Weights of a small transformer language model.
Training: a variant of Muon for these matrices, 1730M tokens, 6600 steps.
Each number is 128 + 32 x the weight over its row's rms, rounded and kept within 0 to 255. Layers, rows and columns count from 0. Numbers have three digits each. The size before them is the row's rms in percent of the matrix's.

# layer 5 MLP up, 2560x640, rms 0.0526, rows 575-615, columns 0-79
099:127098117126149187090102144155140169067134126126143131149105122163149135109134124133154102174115111148138151134178195156148114140106109136117140127139076165053123105157107123180150126074129138079156117099216100155124137112118128172117160102
101:114111086104142151143133092082094119114117121138130108058089163126131127195088118164137127132095159106148122188146191141096114127137179196160077122114074151145142086120080112142127147103157192129144149121140192143140121160122168177141117116
090:147125190149109091147095125149154165106115148118169147127111096159154191127146099076121123105086151144131098132149136147204141126108137117119072164141189160101158095108132120153082064133055154183108154081122116149106131153156062122100162113
097:171109178113150107112192125159096201133183107138099119157120098169095160145186122116174108033122143113135154145174170142132119127091154162180176154135122120121101120151138115086071124111100136069116111213139116162093111143124167177124119123
101:147161169158143128101104083214089109089165177093165070151122124158166123136155140107134046190094119130096144094049169141107066105103146119123119137202105115157103161139156121134127151147171113133079153157116102117119123146146116143113120133
094:104149114137100129186143124120125061179181144134093122049153096230112117082127123183139144159161091198107105147112138110105150111115166065135139100106073133211121140128069080163179104100117188095070190148128126094162150161112122122113131178
122:175135166166140177146150130082120146092127111133109096134149130091147192097126125084152150069167102220184114105139145138127138112126088045135107135156100155111137162141180163089137097122098071153105085091179065103147135111134167104139160169
101:116125158126151121134166110093157150133135135160095097177148108120117115104113099055117117109149172108141165083159102134122117165124113139079149112144138095070090120156119107132116144124156117149121214105122104075118094167155084147145133119
088:160112143153119160114189141078154204118081125135152137217059172114081111167171121143102106119123185142140143107132147122143165132149185090144133129148107096120119141172097136157115145110118148126092136151147064163164083170133092145104102126
097:153087116148128123131137082110130124156142095133044121159121158120125153136189085111125105219104108157058135107097148087161137106164097159134127184203107113176110143154085118150102192164115133099131120178145175107106114135157177147126117136
106:179155137137079128211183126178117114078168092105095091084131103145198121060071078143113067172162139124111093184116189134090072143161038132128087158092145140110158159146106128160107106080137153089107146131130170123163154156190161157108188150
109:184122146135114157159165153100152222154167198096123179182160122052124067154189204136164094147093155094095081171086118092168173148143173141112135152073084088120137134117099155130163084082168124065096157144201088097107120154173076102179196081
117:170176144134102136104096163084208144098096113149129115144127115139151142126136142111129134111175131120133100123223123094164137140129129113030212119151147073112071092154172174135189109134160113147104119130053132133139109120062064087151105148
099:153140162207074127188123186122127140119115161190062094132169131111158125181136123101190123141149152160122156172122227188141156169182139148090100075116131194037117113053103127144117166184133144133127123101170167149091085085105106120116158072
099:128110141138079073166104131111125160102112100148095170157144121111147107142163137075126152077145141142164157126121080153084112229116105178092168127182077161101111090148148141172192133072166135136103128131107160115156117147140121142186102151
098:094179134217170097142082115115136028131120087098127131150095095128135112138061133062097108111138143156069132160154143125129099076147137109185144130151119140170184116085162098105118080122084142133109172067104071113064182151113141141104166058
087:124177107107058059101112100143129109137096178111109186192176118176072096160138146146163133101156178116134112082079115067130103095071167157115147066115135094122118152133144155195108127123118072134091112129099121103157152155177082163113082134
103:121156125145136117062108112134118095146074105169068162138150088195153144138164104102124079084132232177112083176174144115146155112136110120166115076113127084121146121116142151146140114150186085144141124103104132157155153142163133215166088165
105:077169074105079126167175106126084076077133130096072179081100116100134136122151141148106148172118100101138082125105133142158102137131186136158112109108078139139133136173100177105086157110133164166158130164128141098168090164136110156183109130
095:143120138149131170092083083145145172157183102159128187157144184119137052108148101096184121093083146113152125209044138078121146142119198146112124139147128150153128149155133123125125140091190125126155147089162104131124093170095181091115165103
094:161105163151150145120124145107163174134103130123095076130130106104156124124161119113097194214128179140180138104161161153170124090115127082104140112117119124141192146164146084084119151135125101198159146136151083140154107127119173125110054090
080:084134124108151159136142155123119169191091141148184132104134126132118112081136160204143171123109089112115144084137164124072114127089141148135117135107141108141160147096171152105086139110171147146090101098144133198135111152143167198149175138
104:163176124129169189129098120138074100134136153101128066147151183138124144129124119093047099147145154116065118124111100159146132119053120133125137117147170109072128097109122112162098136120176113154173162127117222121106103125139161093179102154
101:177121193127065128104104122137142166148055070161129157120099102197126166144077101054115076145102134117145097130198105101117152059065143185087080135092150091146054144147093075122145190123124190096126100100106093124104138188129186215120115096
099:164136105146110074104146042101150091138112127174045135146121142112138129113116144111114093156137088135080140140176134149170107102142108156162112090148103080063110148174127103088167092120132136121107085129155146158104137100178215199162120122
099:092133110090082118093165147130164130113146160131123099155114127132104138110109176117192131152154094093094102164095107141095093129135123114089142159112110087102122115178100098116079142131098070123184177098137048135103131133147140131080220140
104:073174153159182122113156145068161188076133126131156059079142155139117078090169110119147135099110083127107122141139118089176109146128148061162120147135139119073138183168160187168103100085165081112131122088164149191099074161162098113118102148
099:102110120101102103138164096101178131127075167064140151143105147083108168133116177121150091124169137073105146152098236110142138087130125104175130154186073106092130124188094098183125120159109098162162105181135110136121141146170150127046121158
100:169144101078130083127160083155138131185145122109124137168147151126098082150121134132092119137085097152143074144123162129148097169151140190097097118090115160164141171045099145096129181131138104140132168113108107134077134142200193099140146168
103:124115137109159139119134085162143139085140125165146141113112170097158203149146110103152143125170136168147143131080138168128112136127122105120104078164170122167123148138106078142162151117099129088125113083085132106146172122100145127137160141
095:101182177077107140171132127142138125075123105138111083133168119173132021168070196083143101124142115139127131137199155137135115183101127074170173134184140101147125110165144111180134133121100174138069158134179134136107065113167093100147155098
093:130094123120077133139086128170090092136074103135096131079091155118127149163125176117120122166102138143115207155139122164105124125112128053151114117157121166181114156193140109186187109146124119086190153107167127165118137138085161169159099175
104:085126084113144149104132119146108156145122146179137119114139056100147124148193111121141086142111099143127096108083081130141121110033108127126149165109106133176170153119118154104194161171167139158138137113111106106110190083098156075152197101
103:096139126154092142098102082091111049127126178153119136091131176136078100146143107179151132108126114137079128178154105114091137161133142093122167172060071136131076186123150084116117157224124111175126173131076102127129166153098069168115106165
097:097142071110110175196123135119121097142166150084138101117109107104117154154137155107146130123126142137186144157116121130151114145159121112165086134194148162082121153102093101130113134149101150127118155055160134160104025145111096161133141121
107:106146143101204112112089131109109107096092139130142092155157118100131082145115140076083116116114101093182164128119138168136171148115115124170086149154159164101133125127115110138168132118079180062077083109075163147121175181176117166142128176
106:167112165144066108165149076074132141077176161143121096149102122162109131125144168125083141154152124148158081117046120158103134153114129083117111103128079160124166185119096125115108113166119112151110119130112145109081140085163137120195148083
094:122083143088078158162153108149079122147099149113132116110154115146103095135134073200161082161104139131141147121056073155140140093150139171130172154075149121086147110165136156092148093138109160071139143164129176144137076139106119162160124164
100:124116118108161116135123132154129198133110089167133131185104138133115162114112122102187130137102118183133056119121096123092128079131075120099103119109115095135097175128071111118080136089111135154120145136060078041141081067094131149123092132
106:108146092071074145155088136193129169096159170078143071098172169137118113121126137215175116109139109150105133088114099165159094113171150085199081101155137109137187085131102127149106110205095163058131096148149153140151072123147113182060117136
097:095122121069081162184102150133125111161109141093130116173140071056120139135120120176145110146120103099110147141140150113114155133179094173131082115141105169123059117149072109117130116096157121114107145134173103132100144109138110084104115171
# layer 5 MLP down (transposed), 2560x640, rms 0.051, rows 575-614, columns 0-79
097:073156078088098099180147153098147192161163145138143073064152144111168155154113158113100121069133079150133124136114085128125031113173144140089132099129150164110158152085167161116077182125129151202154150105155081156122137150108108168143173132
100:152126165176106128117102125141103128176124179140094183108173153151084122139107121090166108072128113167190156148125119121115117133110066067142096135115121170109170172176158173109086113147128123187091135159097163127163169085082151104119135135
089:180142108101137178100137092132138161148141099140143071162181137116136134154131126200121077171154132182151094144136116115098109128185178157135152111090113082185136183109136154145147110093136100123126137148137140122130093183076138098127124093
098:116065135163127174079092096136092134137118144161147169174108130138154058103069148163197145159074157076154158101114067185139110115141145142109123142114117069139128129163158132116083157166159140170106131116118077174159126105046096106112128121
106:133084128146122170123161096119119125103133130122161118190143153139147160126118137163132082113198123115125083096174110145115126107187128147145079083149099150111121119150132121150084121132144117147135114126120113090098147104088181085144098068
092:172142111136096130111120116094153145098132112092148172185104186190127105151183101150183138189155156024101077116133164145133124127125117132156114093149210184153092095100073114083104106147085086095126154147107153191104096141145126122125164110
123:095113168209095119119113153144100061134141132129150104119150114068156097126063070134125171149113137171130092072171083130107180121137115094168167167144078110122174126116121157109138133153116100100110104111151153120156135104151147096091171150
106:110141130104075109137101150193101114151130137064165132108162097127086136165109184105158098192195226157175119154164118140108050099124139131147114155150112134153153172107096104115137101134142189146120123107113185130118113172138116107106129212
095:121116208080106148109155101092177122092109155078167115163117122204117128092106102084129143159106104166117164121146155124095128139137154067203104128208093083166123096163131136089150155191146049071130119060150167142196055102137122104150093169
097:143130105149175104105108195119085089143125144153136106123140093091146127135160129198140182130145107177107111160144095075145079173103170069119048153103138163071098131112211154131177127159152166088147132099133126101116112112126144154090141165
101:105098096159131094108179084168129076105141161110101094146131101096102173077136164138118155113133142120071113136171129125127134097137188152126127145097131105155181130210140101147117132112102092145071115118137112145147125113109157132168097143
110:120127179056113093160176069132138143104100056106158121174143127121094121171133146159131101165131096096078125156122178158121172196139118144146127083107082138136090171097070103126142200071150109169142111155135144174125145102149191087160052132
119:174182119125155133119093129133167180100167123046155163116186121125156086077123087132156171106057085093140124119162122125116143182111151077135204154126087086143165135123099119184151156076069149166133142115110134093146106123057099166143071116
104:133133103110075167143110181133219112089086153081107147070155150071125188150077088180147225130065171161109192177162096137085175090109155112186169107067101082075193109144135131111068144134221077140111115066077141171129097170219162090140092107
102:152122148149145175092076194096144171143127109135060126136173149103137115119127149179148092143145140079113133105074081127158150114146131079128142108173121137166106089187145123123185103138127087149178115166122103136120152082093100114091117055
101:125115120108117103114148153184103169092127134143098100098148109123110086123148127067116126150152101096122168126108131094143177122110115142104154141163036119114078146123098153134157106207069089121170090075153142109162117109149118058138142128
098:131090097144183168077091152109155155122124166138093116098113117122084128123159078121167108176108147127189131121164125227175124144176125073147140144169083137119104117153112122106196116137155143100165148112166177119114085149149142097112155148
102:080221064163128149191150066206148071149139130159095103124101148058106157085158107143148113130100130092187044143154112099117142151132154143136089153107184141112132073112120149100152081144139134087133145176131099110100164174131150090116150089
102:120141156164115163130100141150104115109160133133137122086083145071190122070098119131151113112120160175134181132125155194165128107096152124129154105124125162096114073107087104076158070165133154088086129095131073123143128112155132133131192156
089:137170110188090153126162175136117050136056142147126095141124091104060160204155098190125124088178120139143095088133162157141139161152107114131070119165173123150121073101090097109141059163081083158125113139094122169104237136114118090128117123
095:143123168121105062186114095133139147089128124127150139046129070157098117157145156156101046100164170058064192097094170104067122176165177110197154104078163104128117161132104174119127147174110139153127133098102146120110106120126091120154092089
095:059076134126158127135082085114161201094156137144178107136077151111093072128129139166121146155103140120135070121148199142133063144143094141172115185106111195157119151170149148104141103125185119133127090109161155198142046099152134123133151143
101:103165129147147101118163101159124149158142118130166131153110156139141144115147062158150038119142092082151096074157100121122073121118117082091114153141113174122064130197100116115132107153138109183117115108101159080100061150121121140055103137
098:204157162117151177141175173137131117163174142138164183173169088117191112102035107143147183136172133083103114146137106105119189130062138105117091136158097103148137131128130112109155145167145100154095107138140145084104089181147144171095149152
102:145201152165129159149149114141153149119113106100157176149179089147109119154136174076131082130100108134145105126096098185113089137080112111078186134137077175146128106111126136157153134133130161140107143127100139137158172160144096130105141153
099:157087104144137127151098132126126082095074058175116171118096187139165113162134092207112111059199149135090144125152171169152196099159171170167192188158140112140101113086162107114139128122170167159160121085105162111120156130187115192168138152
102:136155119173150060104137136120154154172114196152091073054123165197100164088105153051153099141127117078072049083126149148092124110183146115121170140200116224138123148155096139097191130140137120151157125125184143149143113181098135104126151089
100:133103151131123098127086083147084160175124099125108134134167085193130136067127127086121157092097128141130170134136125104122118094117116128168100130139161149091110154069136100170131106132154166125152098052130122150178112142129193156170118110
101:169118160165133172151126188159164167067161144153130096138086115105218133099091160192158104136123184156121141102109128127156090140104127114185119047094137074122105121133119146133120158125111157151112070116112174170102109118145124120138171069
100:095169090180114160081081132163128100134171152137101072141149127138122082073129189161155087098137151122190134166126129113172109153107070166116135130124066155107154190133161130130168145116163139160190119108148109131123138125126101157135114127
093:172147118188084122095128142092154155123137142150131211070138146140130164103161082195076217080117095133183122147065114134198122108131173108176088173109153104131215151133128123074123160125100124133118140083134172137133174173161105191114072187
093:133130187107164104112121168146129174094170174153138111127149133152139096153133173051082039133135169124116157116150152154144138103062125196138154178058140065144123137145094188107123089193150053133143104139208091119173156129125103213094157090
102:120163159144114048136110104105122137105122105092102122164120179122125128087078110187145140103173100113100089123173092199150075180112071117116113129088161088111139116116164170118129063134076137149148116136167178121098132119194093055055086081
099:110120159100132141104213071123130129081120094134142092116146181154150140122120099148106148122168127127166145147155130118126111148147137160097128084108130151135159123159134086121093117118128121130078135125146100161132090188176149099170091078
099:113160132128128109173131147123117156125103125116137155155165122095049114110109105102131179104139115072092091106142091138116138139119148111186111104160065113167112111073133172165108127164145148169133135120172145148143093171184118061142130216
102:091137156128089141099134132141145096139132134109140100110154115119100123192149129156133126115124106171101095108157119132104105151109093138166109124101082125182133080152147087175111094127059144132116156131075073093143096134148117150141087089
105:087149135123160107091104087120200110170143090118128108089174101108084118137100148080110113208123126181075181090131097177132123136130116219112080127178172123109132123083079119159141137100129087170130165175080157113103082122123108101146059054
094:171170193130157119113181136095102090187114134167154118136162149140159188178101148147137136149109099128098152119115200090082119086064111126113091172150112121132102106160148056159093172099172088145143092122116164128182096146112115093143153126
101:141109111127135156112131151195121124140111131046168170129153166105098119139157067176139159145139165089078102132140097112077143117090102071112092094100110131086106136130168124127162121118146121137169148114175151139136086131080146107158116114
102:149089137115218137111131110165114116081108075110119101109096110164104198164092126079134115066059113144108145175080163112074157124063175089108137121151107125120183121132130119159086105104125109213047163093075120177154186114139210142166182144